{
  "activation": "squared_relu",
  "bias": "none",
  "tie_embeddings": true,
  "train_tokens": 253300000
}
Each number is 50 + 15 x the weight over its row's rms, rounded and kept within 0 to 99. Layers, rows and columns count from 0. The size before them is the row's rms in percent of the matrix's.

# layer 5 MLP down (transposed), 1024x256, rms 0.043, rows 735-789, columns 0-63
082:62 50 48 59 51 43 47 43 44 60 52 51 40 19 55 38 57 64 45 47 27 28 50 60 57 49 46 94 28 53 43 38 33 84 59 47 17 32 59 53 26 72 53 76 35 31 25 67 39 40 54 36 33 56 38 69 64 46 58 46 53 56 51 70
119:33 47 48 52 49 24 25 54 39 39 66 70 51 59 48 61 28 58 44 37 47 25 32 43 24 44 27 29 50 51 53 28 47 26 40 45 50 29 37 65 72 15 29 32 50 50 39 29 50 28 42 28 60 52 71 60 83 30 49 51 50 62 18 11
098:37 51 34 48 68 67 54 58 50 34 69 50 52 48 51 49 80 49 68 33 51 54 72 66 47 60 84 71 24 36 35 60 32 75 60 31 49 54 43 34 46 66 51 56 36 55 25 44 36 32 46 44 60 53 66 50 56 55 61 40 43 39 41 52
115:29 28 52 39 51 59 35 52 60 36 80 37 38 50 63 43 31 74 62 68 43 42 47 39 32 49 49 41 83 72 47 65 73 31 27 60 54 18 97 76 39 58 67 73 45 46 25 61 64 30 57 55 63 46 69 61 44 40 57 49 52 47 52 67
087:41 52 56 56 77 28 54 61 57 49 30 38 83 36 66 35 34 25 42 35 65 54 52 72 38 59 54 60 42 51 80 66 36 69 64 30 63 56 25 54 35 73 51 26 60 63 39 71 58 58 54 64 54 40 49 45 79 34 45 36 39 51 25 51
121:24 53 29 42 52 38 44 39 54 00 63 32 35 54 57 38 15 30 24 62 41 44 47 78 55 43 36 08 56 42 64 47 81 44 23 22 66 48 59 30 75 43 60 47 26 35 68 51 55 20 76 51 54 52 33 33 65 29 58 45 33 48 58 90
100:25 51 46 36 57 69 40 30 37 48 51 68 67 49 23 64 51 63 35 37 59 78 74 45 75 53 58 49 10 47 54 62 48 59 38 67 49 33 60 51 30 47 65 53 60 30 14 62 22 51 49 41 68 44 87 71 54 68 43 29 50 57 47 27
134:23 37 61 50 56 31 53 33 61 48 41 48 39 78 85 62 69 54 39 38 62 56 45 35 80 49 35 56 48 45 35 41 56 35 21 47 56 39 71 36 69 48 74 59 38 35 54 69 55 55 02 13 77 52 45 32 48 39 53 68 43 56 75 68
091:33 61 45 73 46 48 50 41 41 38 48 41 63 65 17 45 33 30 63 39 48 46 49 56 72 72 31 66 37 48 52 78 68 58 56 52 44 36 27 70 65 57 75 65 70 81 39 69 42 54 56 56 65 46 60 42 62 63 45 41 50 70 51 60
107:76 54 54 37 47 49 25 36 35 22 54 42 21 75 67 59 73 33 71 37 57 22 37 52 39 59 34 62 45 44 54 57 56 67 43 48 40 56 64 27 38 64 46 35 37 45 40 51 68 42 48 38 39 52 70 40 32 78 51 23 04 69 34 61
072:48 73 58 43 18 65 47 48 63 39 65 42 58 35 46 42 45 27 85 38 41 54 63 41 50 57 66 69 61 72 66 37 72 40 47 40 58 69 91 39 60 46 46 58 43 38 40 48 63 42 52 88 33 56 43 64 23 64 31 63 41 61 58 69
112:56 59 20 52 61 67 64 49 63 56 30 54 60 33 42 73 29 50 30 58 57 59 37 54 65 80 48 38 46 41 61 45 55 51 29 39 68 54 39 43 58 60 74 41 21 52 86 54 71 40 36 58 44 23 59 77 50 52 16 26 28 44 43 51
115:62 37 64 63 27 52 55 83 48 69 17 40 35 75 36 45 46 66 51 20 58 57 48 57 38 52 29 79 20 71 44 47 70 14 29 60 48 31 45 63 44 67 29 50 56 51 72 53 37 51 52 54 47 34 37 48 61 83 53 60 77 47 53 33
125:62 75 49 61 43 38 59 56 68 81 67 29 47 54 39 33 44 32 49 64 46 63 35 25 31 26 14 65 65 77 54 61 41 36 59 46 54 67 61 57 55 36 25 45 33 59 68 67 56 46 58 54 61 39 51 53 62 36 58 38 75 43 34 36
096:65 50 24 51 41 43 63 52 78 41 46 36 32 52 27 43 63 35 49 52 52 69 49 37 55 38 50 49 54 55 44 66 32 29 70 79 73 52 19 48 25 61 38 39 46 36 52 48 47 21 42 46 65 56 44 23 43 36 49 62 52 68 32 53
129:51 48 40 72 65 41 64 35 45 59 58 67 68 80 63 76 42 49 43 54 69 76 38 23 45 34 61 70 59 72 53 48 60 59 50 46 66 37 66 68 55 33 49 48 55 52 66 55 39 70 47 38 34 41 74 61 44 35 61 86 45 17 74 53
100:86 52 38 76 34 57 51 70 54 50 29 38 45 31 49 59 39 57 24 70 57 44 53 57 60 17 30 43 49 29 63 51 65 54 42 33 46 48 44 56 43 42 44 38 53 46 42 42 32 26 38 51 38 71 31 53 53 74 51 58 37 56 30 60
099:89 53 66 38 53 71 71 39 77 50 32 58 41 62 43 44 37 50 86 61 60 44 57 66 50 41 47 43 29 34 37 50 61 58 54 42 30 68 75 20 58 50 44 29 51 56 59 61 40 38 57 67 54 54 35 70 59 62 50 47 68 21 54 43
088:52 41 78 43 53 58 37 52 44 59 72 49 65 89 59 57 39 77 75 25 44 62 50 58 28 59 35 72 72 66 30 48 72 34 35 06 48 37 64 40 27 46 93 60 44 61 78 57 69 29 65 39 59 39 57 54 57 73 26 50 46 39 52 41
070:47 76 57 28 52 52 63 68 50 51 60 40 58 57 79 63 58 39 44 66 49 43 89 57 51 46 46 58 44 47 60 36 35 76 62 33 49 18 36 49 32 27 40 33 42 54 38 30 62 42 72 66 56 57 56 42 70 16 51 40 77 54 61 29
100:71 50 43 70 35 62 45 52 42 66 54 74 70 62 63 72 17 62 54 47 29 48 53 60 53 43 77 53 38 69 39 63 34 51 57 58 31 75 40 55 64 46 09 55 52 71 43 48 26 41 43 61 43 31 50 44 66 49 52 49 53 34 61 00
094:75 48 50 65 56 54 50 32 66 13 84 55 39 50 42 87 53 66 64 60 57 79 40 39 56 71 30 51 55 26 48 48 36 49 54 50 41 54 31 21 42 37 38 44 60 48 58 52 55 53 46 70 58 40 16 82 55 36 70 24 53 70 61 55
047:44 64 64 62 73 68 53 53 49 53 46 55 85 49 48 38 84 29 44 47 71 50 36 47 47 53 59 34 66 48 49 24 39 75 54 49 46 50 51 73 37 67 57 05 40 64 34 58 38 54 39 38 27 40 28 43 79 64 62 40 71 56 52 72
105:25 57 59 61 21 60 76 55 52 85 32 59 52 57 26 43 40 71 61 57 46 72 70 60 43 52 68 47 46 51 40 32 41 67 32 28 44 33 44 69 40 64 26 49 63 67 38 57 32 71 52 62 37 35 80 30 71 29 79 50 42 45 25 47
068:74 57 72 53 53 57 40 37 35 70 48 60 35 60 51 45 71 51 30 31 39 33 51 68 43 46 50 06 53 46 42 87 42 67 54 50 57 28 50 58 61 33 34 34 49 58 25 48 66 49 56 43 50 64 51 29 65 35 61 68 63 42 45 36
091:60 34 42 57 08 41 57 32 57 36 66 44 46 55 58 53 27 44 30 49 47 55 52 77 48 57 59 77 42 48 50 51 46 58 54 53 51 26 49 59 38 33 29 37 60 51 62 35 73 47 71 45 56 44 61 71 70 47 54 44 40 32 61 41
114:40 37 73 30 70 27 38 53 56 55 39 31 32 62 30 39 26 46 39 67 51 37 60 41 44 39 45 55 30 44 55 35 61 56 30 59 27 56 42 77 53 46 60 50 71 41 54 46 38 68 63 43 56 66 66 54 45 34 71 49 53 56 22 47
120:54 43 26 21 34 59 60 51 26 29 36 64 42 62 38 41 46 57 59 37 44 34 34 44 54 46 69 60 48 50 40 63 55 37 39 47 70 76 58 45 46 28 70 33 40 38 46 41 58 44 44 40 63 59 54 53 49 70 59 43 60 48 55 37
095:80 36 36 61 60 57 57 42 61 46 76 52 65 44 60 35 51 36 46 49 41 58 42 77 35 50 61 52 22 70 29 74 63 79 57 60 61 43 54 71 47 49 63 53 41 73 35 59 48 44 69 41 45 68 43 49 61 48 53 45 10 52 37 63
100:43 48 15 62 76 53 42 51 66 58 50 44 53 40 58 45 50 57 57 41 39 31 64 37 57 55 60 45 40 57 53 76 41 39 56 51 56 61 42 26 54 51 43 25 75 47 58 21 51 45 63 43 16 37 44 54 32 53 47 54 68 62 49 46
123:50 43 76 43 60 28 68 28 42 48 24 22 61 65 39 55 63 58 20 40 41 53 29 51 40 61 50 64 54 74 50 29 60 40 73 70 21 36 43 59 43 64 47 21 32 65 42 78 45 71 47 43 56 35 24 64 75 34 58 60 84 43 45 68
069:42 61 31 64 56 63 38 40 63 67 35 57 41 29 59 62 27 55 54 33 55 40 77 62 43 53 72 41 49 35 46 56 40 31 73 39 41 38 59 43 37 64 28 38 53 56 38 46 57 69 53 53 43 38 58 39 32 27 44 50 60 68 85 58
113:40 54 52 44 57 40 39 30 47 34 41 73 72 67 34 57 50 56 61 39 49 56 21 30 60 48 52 44 37 41 44 52 46 58 37 55 17 60 68 44 41 58 77 66 66 54 53 63 48 45 37 33 55 56 68 39 65 65 61 50 13 56 49 29
114:64 38 37 67 57 39 54 54 71 65 51 60 65 53 28 27 62 53 47 36 30 66 44 77 55 46 59 52 48 74 43 75 61 79 47 68 59 81 47 45 48 36 47 67 39 49 74 40 79 49 43 55 60 32 65 44 42 73 54 34 52 52 76 73
065:47 72 77 81 46 77 41 67 80 41 35 33 74 33 49 41 60 81 41 50 28 37 17 46 53 54 43 56 35 45 44 32 64 53 32 20 82 37 33 45 70 38 38 58 27 52 55 49 67 41 61 43 48 48 93 52 70 43 57 27 30 36 47 27
074:64 61 55 29 72 36 66 44 64 47 49 48 47 62 43 54 51 55 59 57 18 37 66 47 30 52 62 58 42 70 46 50 41 72 46 57 60 81 69 60 36 17 31 69 37 66 57 42 34 60 45 55 72 30 52 79 76 57 73 56 35 52 58 52
113:25 63 59 43 45 36 38 40 59 63 27 59 53 38 60 42 52 64 39 57 48 72 39 35 23 67 33 68 14 55 48 48 42 11 74 44 60 64 35 23 39 54 57 42 47 48 62 69 19 59 62 61 40 22 58 48 40 25 53 38 53 45 56 80
096:45 57 61 58 27 39 70 16 59 34 26 52 57 54 59 76 35 55 58 49 30 56 56 36 40 54 50 33 43 48 58 61 34 55 91 40 63 83 62 40 46 28 41 47 65 25 32 31 52 56 11 53 36 66 57 38 25 93 66 68 51 80 53 62
113:64 94 23 65 64 25 49 70 65 51 28 56 49 41 43 76 59 63 54 74 56 40 52 24 45 49 50 40 35 80 48 42 53 67 46 53 60 58 56 28 22 54 43 48 24 49 67 61 48 64 48 54 34 77 70 63 56 27 33 38 55 46 69 36
093:44 49 42 28 45 33 39 37 59 47 37 52 56 45 42 45 50 74 54 58 42 70 54 41 62 27 46 46 56 76 75 31 49 56 52 31 49 39 70 79 55 56 56 33 57 56 67 42 42 46 55 46 45 36 54 37 58 56 26 69 53 36 55 62
092:71 26 47 42 49 41 52 86 47 65 45 38 70 61 50 28 90 49 64 57 84 42 56 52 39 66 58 58 24 59 48 46 34 76 52 38 37 51 60 35 38 56 32 50 50 46 64 30 60 47 51 31 45 31 67 75 64 31 45 53 30 42 53 58
095:31 63 69 55 45 31 59 70 32 72 45 52 71 53 42 50 62 41 59 61 35 72 49 42 43 65 56 42 48 47 24 39 46 51 56 51 63 61 50 42 62 59 41 43 89 49 37 59 32 47 63 33 54 46 58 52 47 55 71 63 49 70 66 60
068:53 66 54 81 38 59 58 77 73 51 40 44 51 58 72 35 59 62 38 49 70 66 60 68 49 47 52 52 49 53 42 48 79 49 39 56 52 52 15 64 55 51 56 74 55 56 52 55 53 67 45 60 44 21 63 29 70 51 27 85 71 40 63 46
061:47 35 61 41 73 61 49 26 57 46 61 35 45 36 29 32 54 45 43 73 62 71 58 53 56 50 69 48 92 50 18 56 38 47 47 53 58 56 40 86 37 31 50 51 58 59 49 53 76 57 42 60 68 57 42 65 57 74 43 86 72 27 50 47
103:17 28 49 65 52 45 46 64 55 67 53 37 31 48 55 50 48 50 34 41 54 37 34 55 39 47 92 70 58 60 43 44 38 43 37 58 22 28 66 43 32 33 60 53 87 26 33 55 39 29 78 36 62 54 51 52 39 36 43 49 69 52 56 79
127:56 70 58 62 55 41 47 54 49 67 99 29 79 75 25 81 50 57 73 51 55 58 35 75 51 43 36 50 51 30 42 49 18 52 43 44 29 65 36 44 49 49 81 23 35 59 56 89 49 40 64 22 54 46 59 57 37 43 34 64 36 53 85 49
072:77 40 42 24 53 51 29 56 39 44 46 50 46 65 55 56 54 50 63 55 45 77 48 55 46 62 42 58 57 53 51 35 48 65 37 43 29 38 57 70 41 47 51 67 70 44 78 55 54 43 56 27 64 34 60 61 49 73 47 70 50 42 92 57
112:55 43 66 92 59 79 54 56 64 74 64 62 44 59 52 57 37 46 27 75 67 64 65 38 69 57 65 53 65 70 63 60 15 30 27 48 32 55 64 36 60 44 57 42 58 48 47 42 58 66 37 56 20 47 44 59 70 75 43 69 25 78 15 40
112:44 40 41 75 64 38 65 28 48 71 49 21 54 23 48 25 62 52 23 63 25 43 32 92 58 52 60 62 51 37 55 88 53 32 56 54 56 50 54 52 52 54 29 58 63 52 67 62 47 61 58 36 75 66 41 39 16 41 45 52 83 38 29 38
082:39 40 45 46 67 31 28 64 47 41 65 21 59 47 55 46 65 51 66 44 51 53 61 31 42 43 35 61 45 38 31 46 41 60 44 22 30 30 25 64 28 74 49 71 62 48 34 39 46 19 59 46 75 35 50 36 44 42 52 49 52 67 70 77
120:28 58 36 56 60 51 47 41 65 38 76 62 47 66 47 33 67 34 59 60 56 57 59 33 49 42 52 48 59 59 57 43 68 49 50 65 27 46 09 48 54 29 58 52 39 42 36 74 24 37 62 67 39 30 67 41 38 45 62 54 66 72 57 72
083:29 39 38 55 50 71 31 65 35 45 52 68 63 52 57 46 46 65 55 52 57 51 67 63 43 61 52 67 55 52 38 51 28 45 70 58 51 34 62 51 49 61 43 26 49 22 33 82 70 54 40 65 46 82 51 70 60 56 52 77 28 59 67 57
097:76 13 44 46 59 51 47 37 61 52 44 74 53 46 55 26 75 41 56 71 22 54 63 17 59 41 76 60 49 29 37 58 27 81 39 46 46 31 58 58 44 52 40 64 50 66 49 37 50 51 51 41 47 51 59 64 55 48 73 33 44 53 58 64
085:53 46 68 67 58 47 56 49 59 60 68 51 49 53 48 59 21 42 62 33 50 18 42 30 31 37 58 49 28 38 58 43 70 34 39 54 18 48 38 45 64 59 57 64 32 38 73 66 41 51 32 27 53 15 58 72 53 63 43 33 33 54 64 65
097:53 57 54 46 51 40 68 35 35 53 69 42 70 45 59 83 59 49 52 46 57 52 65 73 49 52 69 46 51 33 74 62 47 50 63 55 40 43 38 44 45 31 80 66 56 32 44 10 51 55 40 56 65 65 61 38 54 78 28 60 34 63 64 42
# layer 5 MLP up, 1024x256, rms 0.128, rows 736-789, columns 0-63
112:50 56 46 52 54 33 65 53 29 18 58 43 29 46 43 54 57 56 57 69 37 50 30 39 32 44 25 64 32 63 42 48 83 51 48 74 40 22 51 20 81 54 57 65 28 63 70 33 49 37 51 43 51 42 36 49 67 48 76 34 50 52 38 28
098:31 40 32 39 19 62 51 48 62 24 60 63 63 53 57 37 61 58 25 37 36 77 76 30 64 54 41 66 44 21 67 47 48 50 61 33 63 43 47 47 53 67 69 34 42 52 39 55 33 36 41 19 72 60 29 54 37 63 38 75 55 39 42 41
119:80 10 39 79 62 43 62 44 24 46 66 55 60 29 85 38 37 40 39 48 45 47 52 60 53 69 36 73 60 32 59 31 52 88 51 31 69 36 43 43 59 67 63 77 44 55 26 30 40 56 65 65 26 44 38 60 54 51 65 49 42 42 30 39
096:36 60 17 61 40 49 33 57 20 32 27 70 57 44 55 52 44 58 60 56 17 64 39 57 59 73 49 40 57 30 18 62 63 67 45 44 43 30 62 75 36 55 57 39 50 51 38 44 46 45 41 39 34 68 49 69 57 57 55 57 65 57 46 67
116:43 35 67 39 34 57 24 69 76 37 41 81 38 61 56 34 37 45 45 47 64 57 44 69 59 47 33 41 65 57 53 49 54 53 65 50 54 50 99 63 44 54 51 75 57 38 42 66 33 59 22 34 42 47 56 32 63 65 44 91 45 41 70 50
107:63 19 84 83 56 38 52 40 53 68 68 48 43 36 40 45 52 37 60 61 43 58 55 70 45 45 63 39 76 36 50 41 27 53 29 39 71 63 45 72 34 72 40 42 39 62 32 50 54 56 76 46 61 60 47 65 35 35 57 35 84 64 77 37
134:76 49 43 52 50 71 72 34 49 17 30 48 40 77 58 59 43 56 31 48 56 60 38 39 74 67 67 63 33 55 64 44 49 38 37 58 47 40 52 39 78 66 55 53 40 34 54 95 48 53 47 27 27 66 30 42 52 57 53 56 44 59 80 34
091:34 54 47 65 14 72 76 84 24 69 39 39 67 49 48 53 39 34 57 68 83 51 74 46 66 67 28 95 41 65 56 55 82 84 56 42 43 20 47 61 54 29 42 36 44 51 41 53 72 33 62 27 43 59 38 50 56 47 48 16 56 56 43 42
118:37 56 53 70 25 52 86 36 44 63 61 64 44 32 48 72 32 61 36 62 47 59 40 84 41 56 51 67 49 28 40 19 58 57 67 56 61 40 45 26 56 27 50 46 28 51 71 20 69 61 66 55 54 38 58 46 27 57 49 37 71 38 58 43
070:56 32 56 87 61 50 59 25 42 58 38 44 25 44 50 37 47 47 76 60 39 54 11 67 49 50 70 27 38 41 49 62 71 81 48 55 74 66 40 53 41 37 39 79 37 36 55 54 73 51 68 71 60 60 45 53 52 45 26 75 36 35 19 66
115:60 53 59 58 65 48 66 46 29 54 37 71 27 73 62 21 49 66 67 44 37 20 63 72 56 70 54 12 43 65 38 52 68 52 54 76 52 28 59 69 64 48 45 71 66 43 31 33 50 45 47 49 70 48 44 42 36 61 41 13 68 65 45 38
121:31 46 60 35 44 72 67 29 76 44 41 32 49 54 51 53 11 48 29 37 59 53 37 82 27 51 58 39 31 32 32 85 17 55 37 29 60 40 61 44 60 53 65 45 75 58 51 40 43 52 18 62 50 40 36 44 48 57 20 03 50 66 18 33
126:21 26 53 65 51 71 38 46 48 53 55 64 31 42 64 50 22 77 44 48 61 60 54 58 50 51 41 43 56 44 57 61 52 72 48 31 63 42 32 27 69 34 48 50 66 35 45 53 35 31 53 43 63 81 37 22 70 48 66 96 53 89 46 49
100:68 07 45 30 60 69 41 43 58 23 56 45 45 40 54 43 43 37 42 55 68 52 61 57 77 49 23 60 40 71 32 53 80 57 60 65 44 30 36 61 51 37 40 56 58 43 24 40 73 53 48 57 44 52 17 41 30 68 56 40 51 34 45 72
126:59 53 55 53 53 52 39 42 63 31 51 40 40 70 59 35 48 63 63 46 51 44 47 33 53 50 32 20 46 74 36 58 68 54 65 37 45 70 39 26 78 28 43 32 30 40 64 44 50 49 53 38 44 32 71 36 57 68 59 04 58 70 70 57
109:55 50 62 45 47 73 65 50 41 46 40 77 28 73 59 63 47 43 40 53 61 51 49 48 38 63 38 48 49 60 31 62 35 50 28 57 53 15 22 65 26 50 30 55 89 46 63 51 84 38 42 66 28 33 26 35 56 34 40 59 56 52 47 80
098:43 38 62 51 30 68 45 62 26 48 64 65 58 29 66 38 55 79 58 55 79 45 46 59 45 63 48 65 28 71 37 24 57 59 70 72 25 80 26 38 44 48 30 75 41 52 33 22 57 37 45 60 54 05 67 86 40 46 72 54 48 26 64 63
088:54 48 36 52 41 49 38 45 38 48 73 54 50 34 48 45 90 58 39 52 65 60 38 09 61 47 28 42 40 68 55 59 60 80 64 36 62 34 52 74 53 37 36 81 47 65 11 26 66 71 63 59 43 79 61 76 64 60 71 51 54 58 48 56
067:42 46 60 49 57 37 52 36 74 53 69 48 47 29 58 44 31 43 42 61 67 90 30 62 64 36 46 40 37 51 36 40 39 71 29 33 59 51 53 49 64 44 54 65 60 28 53 35 51 75 22 44 43 50 31 62 80 56 57 62 58 24 57 68
109:42 44 53 46 46 41 86 27 51 14 31 49 55 71 41 49 30 56 54 57 52 60 69 40 63 49 49 38 40 95 41 54 68 43 47 51 32 64 40 46 73 76 29 33 37 42 36 78 54 79 52 30 44 63 44 44 49 24 58 55 55 59 66 70
097:32 41 50 50 51 61 60 75 53 65 19 51 63 47 71 87 45 43 71 44 55 47 53 22 55 54 58 44 32 33 41 46 33 50 32 67 34 54 48 54 45 62 41 48 40 28 40 50 53 42 57 27 23 46 57 65 31 60 38 28 75 66 50 73
047:38 32 76 28 46 28 40 39 40 41 50 45 66 55 75 39 72 45 67 47 26 52 53 45 55 50 58 39 44 71 47 26 59 66 20 61 35 83 44 17 46 54 31 74 50 63 56 54 45 57 38 60 59 55 49 57 36 65 58 48 56 60 41 44
102:66 60 71 57 34 60 40 60 46 32 19 37 25 73 76 71 34 26 79 78 65 35 51 27 66 56 36 52 63 61 77 51 77 50 41 31 73 49 30 37 55 56 62 40 65 33 53 39 55 55 62 79 30 42 61 63 44 23 51 39 35 52 52 44
075:30 39 37 50 44 64 43 49 39 54 40 66 67 72 57 36 69 53 54 75 49 62 56 56 33 68 49 63 48 62 53 30 57 28 16 49 52 58 61 44 44 29 58 78 63 68 55 52 50 66 52 43 55 30 27 51 44 73 47 73 39 45 23 80
096:27 27 72 62 61 37 47 49 38 52 20 41 53 25 45 59 35 53 70 28 37 64 66 52 60 52 32 43 27 19 39 40 29 51 52 77 29 39 65 61 52 75 39 52 62 67 37 19 78 55 49 34 33 54 52 52 40 40 69 36 53 33 44 46
121:37 45 57 67 58 44 69 53 60 36 40 51 25 23 67 44 47 44 66 58 46 62 48 56 41 57 49 30 62 51 44 45 54 28 65 50 59 60 38 52 49 48 29 46 62 43 41 98 55 53 44 63 28 44 44 50 42 44 50 37 45 65 61 65
118:67 49 37 34 66 67 34 43 49 74 55 30 31 49 21 19 50 53 38 30 46 41 26 64 55 08 78 54 58 45 68 36 60 21 53 62 79 52 59 49 59 49 65 59 42 36 50 52 54 39 59 49 35 51 45 40 45 34 55 50 60 51 53 55
104:49 49 50 57 47 47 40 25 77 60 57 38 44 63 84 69 58 52 58 49 43 55 29 26 44 54 51 45 49 69 36 51 71 42 27 36 29 29 47 54 70 26 13 64 50 61 19 33 29 55 32 37 57 51 43 73 51 63 41 41 55 66 48 39
101:19 56 48 51 45 23 45 56 33 42 40 45 66 69 57 80 58 47 36 15 57 59 34 28 45 78 42 42 70 49 58 32 64 42 30 34 37 24 31 83 49 52 70 41 30 44 41 52 65 57 34 37 44 57 35 39 52 49 28 87 54 45 38 73
128:52 44 53 56 28 58 52 32 54 19 76 36 15 29 75 38 52 71 70 50 46 55 61 36 50 68 33 66 50 36 49 53 47 46 46 22 45 68 46 51 47 46 15 51 73 69 47 58 40 62 46 65 35 49 07 46 38 62 67 78 55 65 27 06
077:48 50 15 49 42 33 50 79 40 46 48 32 39 70 60 36 64 37 52 48 33 40 45 57 58 50 53 37 51 33 51 39 68 87 40 57 57 52 33 63 45 48 68 31 52 56 34 46 53 52 57 43 33 39 35 47 84 54 70 31 47 49 09 50
116:62 54 51 56 45 55 67 44 30 54 59 33 21 55 53 44 67 74 48 14 51 45 47 61 81 65 56 62 39 69 43 45 35 44 61 22 58 48 35 47 64 54 49 71 75 58 59 52 52 52 34 69 22 60 43 46 60 58 60 45 64 37 64 41
110:69 24 46 68 67 72 22 27 36 38 40 52 56 49 60 72 59 51 60 78 59 34 73 56 45 64 57 59 91 43 46 57 54 81 68 58 36 59 38 38 75 44 23 62 44 70 49 60 50 35 89 70 42 51 56 57 61 76 15 24 38 50 30 62
072:47 63 35 41 45 35 58 55 46 34 63 56 57 63 37 35 27 65 22 65 45 57 57 50 38 76 65 41 54 57 76 54 44 62 38 58 29 42 15 45 53 55 26 38 40 38 09 16 49 38 49 41 46 57 42 67 26 61 71 52 63 43 64 54
076:30 43 75 78 47 55 68 62 48 49 56 67 45 17 62 19 62 35 38 62 65 57 47 72 53 65 69 50 71 59 34 44 36 53 73 32 63 54 43 34 65 66 59 55 61 41 75 46 69 64 69 47 63 57 60 56 59 46 48 47 45 64 61 45
114:49 61 67 63 56 37 57 59 19 76 33 41 41 73 46 48 57 47 35 44 39 46 22 69 40 63 46 47 54 29 46 58 57 16 65 46 56 26 60 31 87 30 54 54 35 37 67 33 79 55 34 51 73 51 56 66 21 38 69 48 41 56 48 22
107:48 05 37 43 71 52 59 48 32 78 44 46 60 52 64 64 66 47 73 69 40 44 54 18 35 37 33 41 56 37 47 57 34 54 53 34 39 54 29 83 31 51 52 64 55 42 50 70 44 31 34 70 51 47 50 48 59 63 74 44 58 48 34 32
113:54 43 50 18 19 60 36 49 61 46 35 48 57 60 63 45 22 45 66 55 46 69 52 55 55 44 81 60 65 37 64 54 50 64 29 49 64 35 49 52 21 37 45 65 45 43 42 54 50 48 40 39 46 68 46 69 56 18 48 42 50 43 60 24
087:52 74 68 76 46 65 40 70 00 37 43 52 28 58 77 71 64 41 50 43 67 29 54 38 36 42 44 61 67 70 51 39 58 50 69 47 61 51 66 68 20 67 67 43 82 62 70 57 50 58 33 36 47 33 46 64 19 36 54 34 37 37 76 32
092:63 54 29 78 27 73 56 24 54 36 66 44 51 46 63 46 40 52 69 65 50 46 40 48 62 20 57 21 56 61 50 44 54 46 44 49 68 50 85 43 43 61 60 53 35 32 36 77 60 29 45 44 52 64 70 64 59 40 41 51 42 46 38 74
091:80 42 54 51 58 73 35 61 32 52 31 63 62 16 76 59 47 31 33 54 67 56 46 62 44 32 46 72 45 63 58 53 60 42 43 55 39 33 56 34 56 50 57 41 41 40 55 43 95 51 54 39 38 30 39 51 51 33 51 58 46 19 26 62
072:37 26 51 41 43 47 52 69 56 49 61 62 52 53 54 54 29 29 46 30 52 43 41 51 58 42 63 41 48 42 30 62 48 72 73 56 55 39 70 60 63 34 45 35 76 51 56 42 23 62 39 60 51 37 39 31 46 42 23 63 27 70 48 33
065:75 93 51 54 44 35 27 81 80 49 49 59 37 83 55 35 30 51 47 53 56 47 15 29 66 57 39 55 56 33 39 60 64 60 21 47 54 49 79 56 35 41 48 48 67 48 48 45 33 67 64 33 50 58 58 43 69 49 52 58 43 29 51 14
101:77 50 63 60 45 90 25 62 63 28 36 53 78 81 63 51 47 52 58 76 51 51 73 19 64 38 57 54 72 59 47 47 73 51 63 68 76 50 64 57 63 52 53 33 61 71 69 45 42 51 57 15 35 41 38 64 33 24 41 35 60 69 31 76
102:74 47 81 54 33 59 48 48 62 34 64 35 65 73 47 62 47 64 64 56 24 61 74 54 30 12 71 60 41 47 34 34 69 40 64 42 41 44 22 33 61 66 51 68 53 29 51 39 54 48 60 47 62 43 49 21 35 42 54 55 63 38 36 62
076:60 37 43 35 67 53 55 59 40 62 34 32 47 42 55 27 76 46 50 55 27 64 31 49 45 27 47 44 67 68 30 46 65 54 45 40 47 41 82 52 72 68 30 12 64 50 31 43 36 56 35 46 72 69 35 71 38 41 77 75 38 42 36 74
120:59 12 65 31 39 62 51 46 58 16 26 48 50 57 74 55 72 41 46 99 60 69 57 59 24 42 38 48 51 77 44 47 55 42 49 43 56 74 57 46 56 83 29 53 64 29 54 55 70 39 64 68 63 35 19 50 46 76 42 41 60 37 68 53
123:49 50 52 28 38 67 40 45 30 55 42 54 46 64 25 65 51 40 61 48 65 51 48 39 33 41 40 70 15 48 31 39 51 54 66 27 66 34 24 58 41 68 47 61 35 72 23 50 48 55 60 55 26 46 70 38 48 36 56 60 49 44 26 56
082:55 56 48 43 64 54 56 42 46 44 60 51 54 53 84 44 55 50 29 33 21 56 46 62 67 42 61 45 56 61 37 43 46 64 53 41 39 61 51 18 46 49 41 80 11 19 36 44 52 40 31 76 52 34 44 75 33 41 60 25 69 57 64 60
115:75 42 14 23 73 92 50 12 43 48 47 78 51 57 40 66 29 46 52 52 44 79 48 59 80 41 37 38 64 46 55 51 39 56 35 38 78 56 30 60 72 58 42 31 36 45 58 33 28 34 54 43 26 44 41 65 41 76 34 27 51 44 50 81
084:49 27 66 44 47 31 42 57 43 65 71 36 42 44 75 51 61 50 70 58 51 62 32 72 55 60 40 36 56 74 64 43 46 59 43 48 72 51 36 51 72 74 34 52 47 37 56 29 59 72 30 40 70 49 41 56 62 45 56 33 41 61 63 44
096:52 26 60 48 36 57 26 24 54 58 47 54 20 41 36 68 60 40 32 55 53 76 76 56 61 42 56 56 35 33 32 51 44 58 44 67 40 67 57 52 84 36 54 34 37 62 35 38 39 55 36 89 60 17 33 56 53 34 43 61 47 47 51 56
086:67 54 40 62 28 67 48 28 16 15 38 49 14 50 46 45 50 40 40 41 41 65 54 45 39 60 64 11 47 53 30 52 50 32 31 47 45 61 30 25 58 50 47 27 72 72 31 45 59 45 39 74 43 53 68 39 32 81 49 63 71 56 58 55
084:72 58 88 46 46 59 49 44 32 60 59 45 32 46 67 67 47 37 50 62 16 76 47 72 63 14 61 63 59 59 76 43 39 67 21 39 24 21 51 53 55 50 13 60 49 27 54 40 35 38 49 52 50 47 66 27 67 57 25 29 56 64 57 34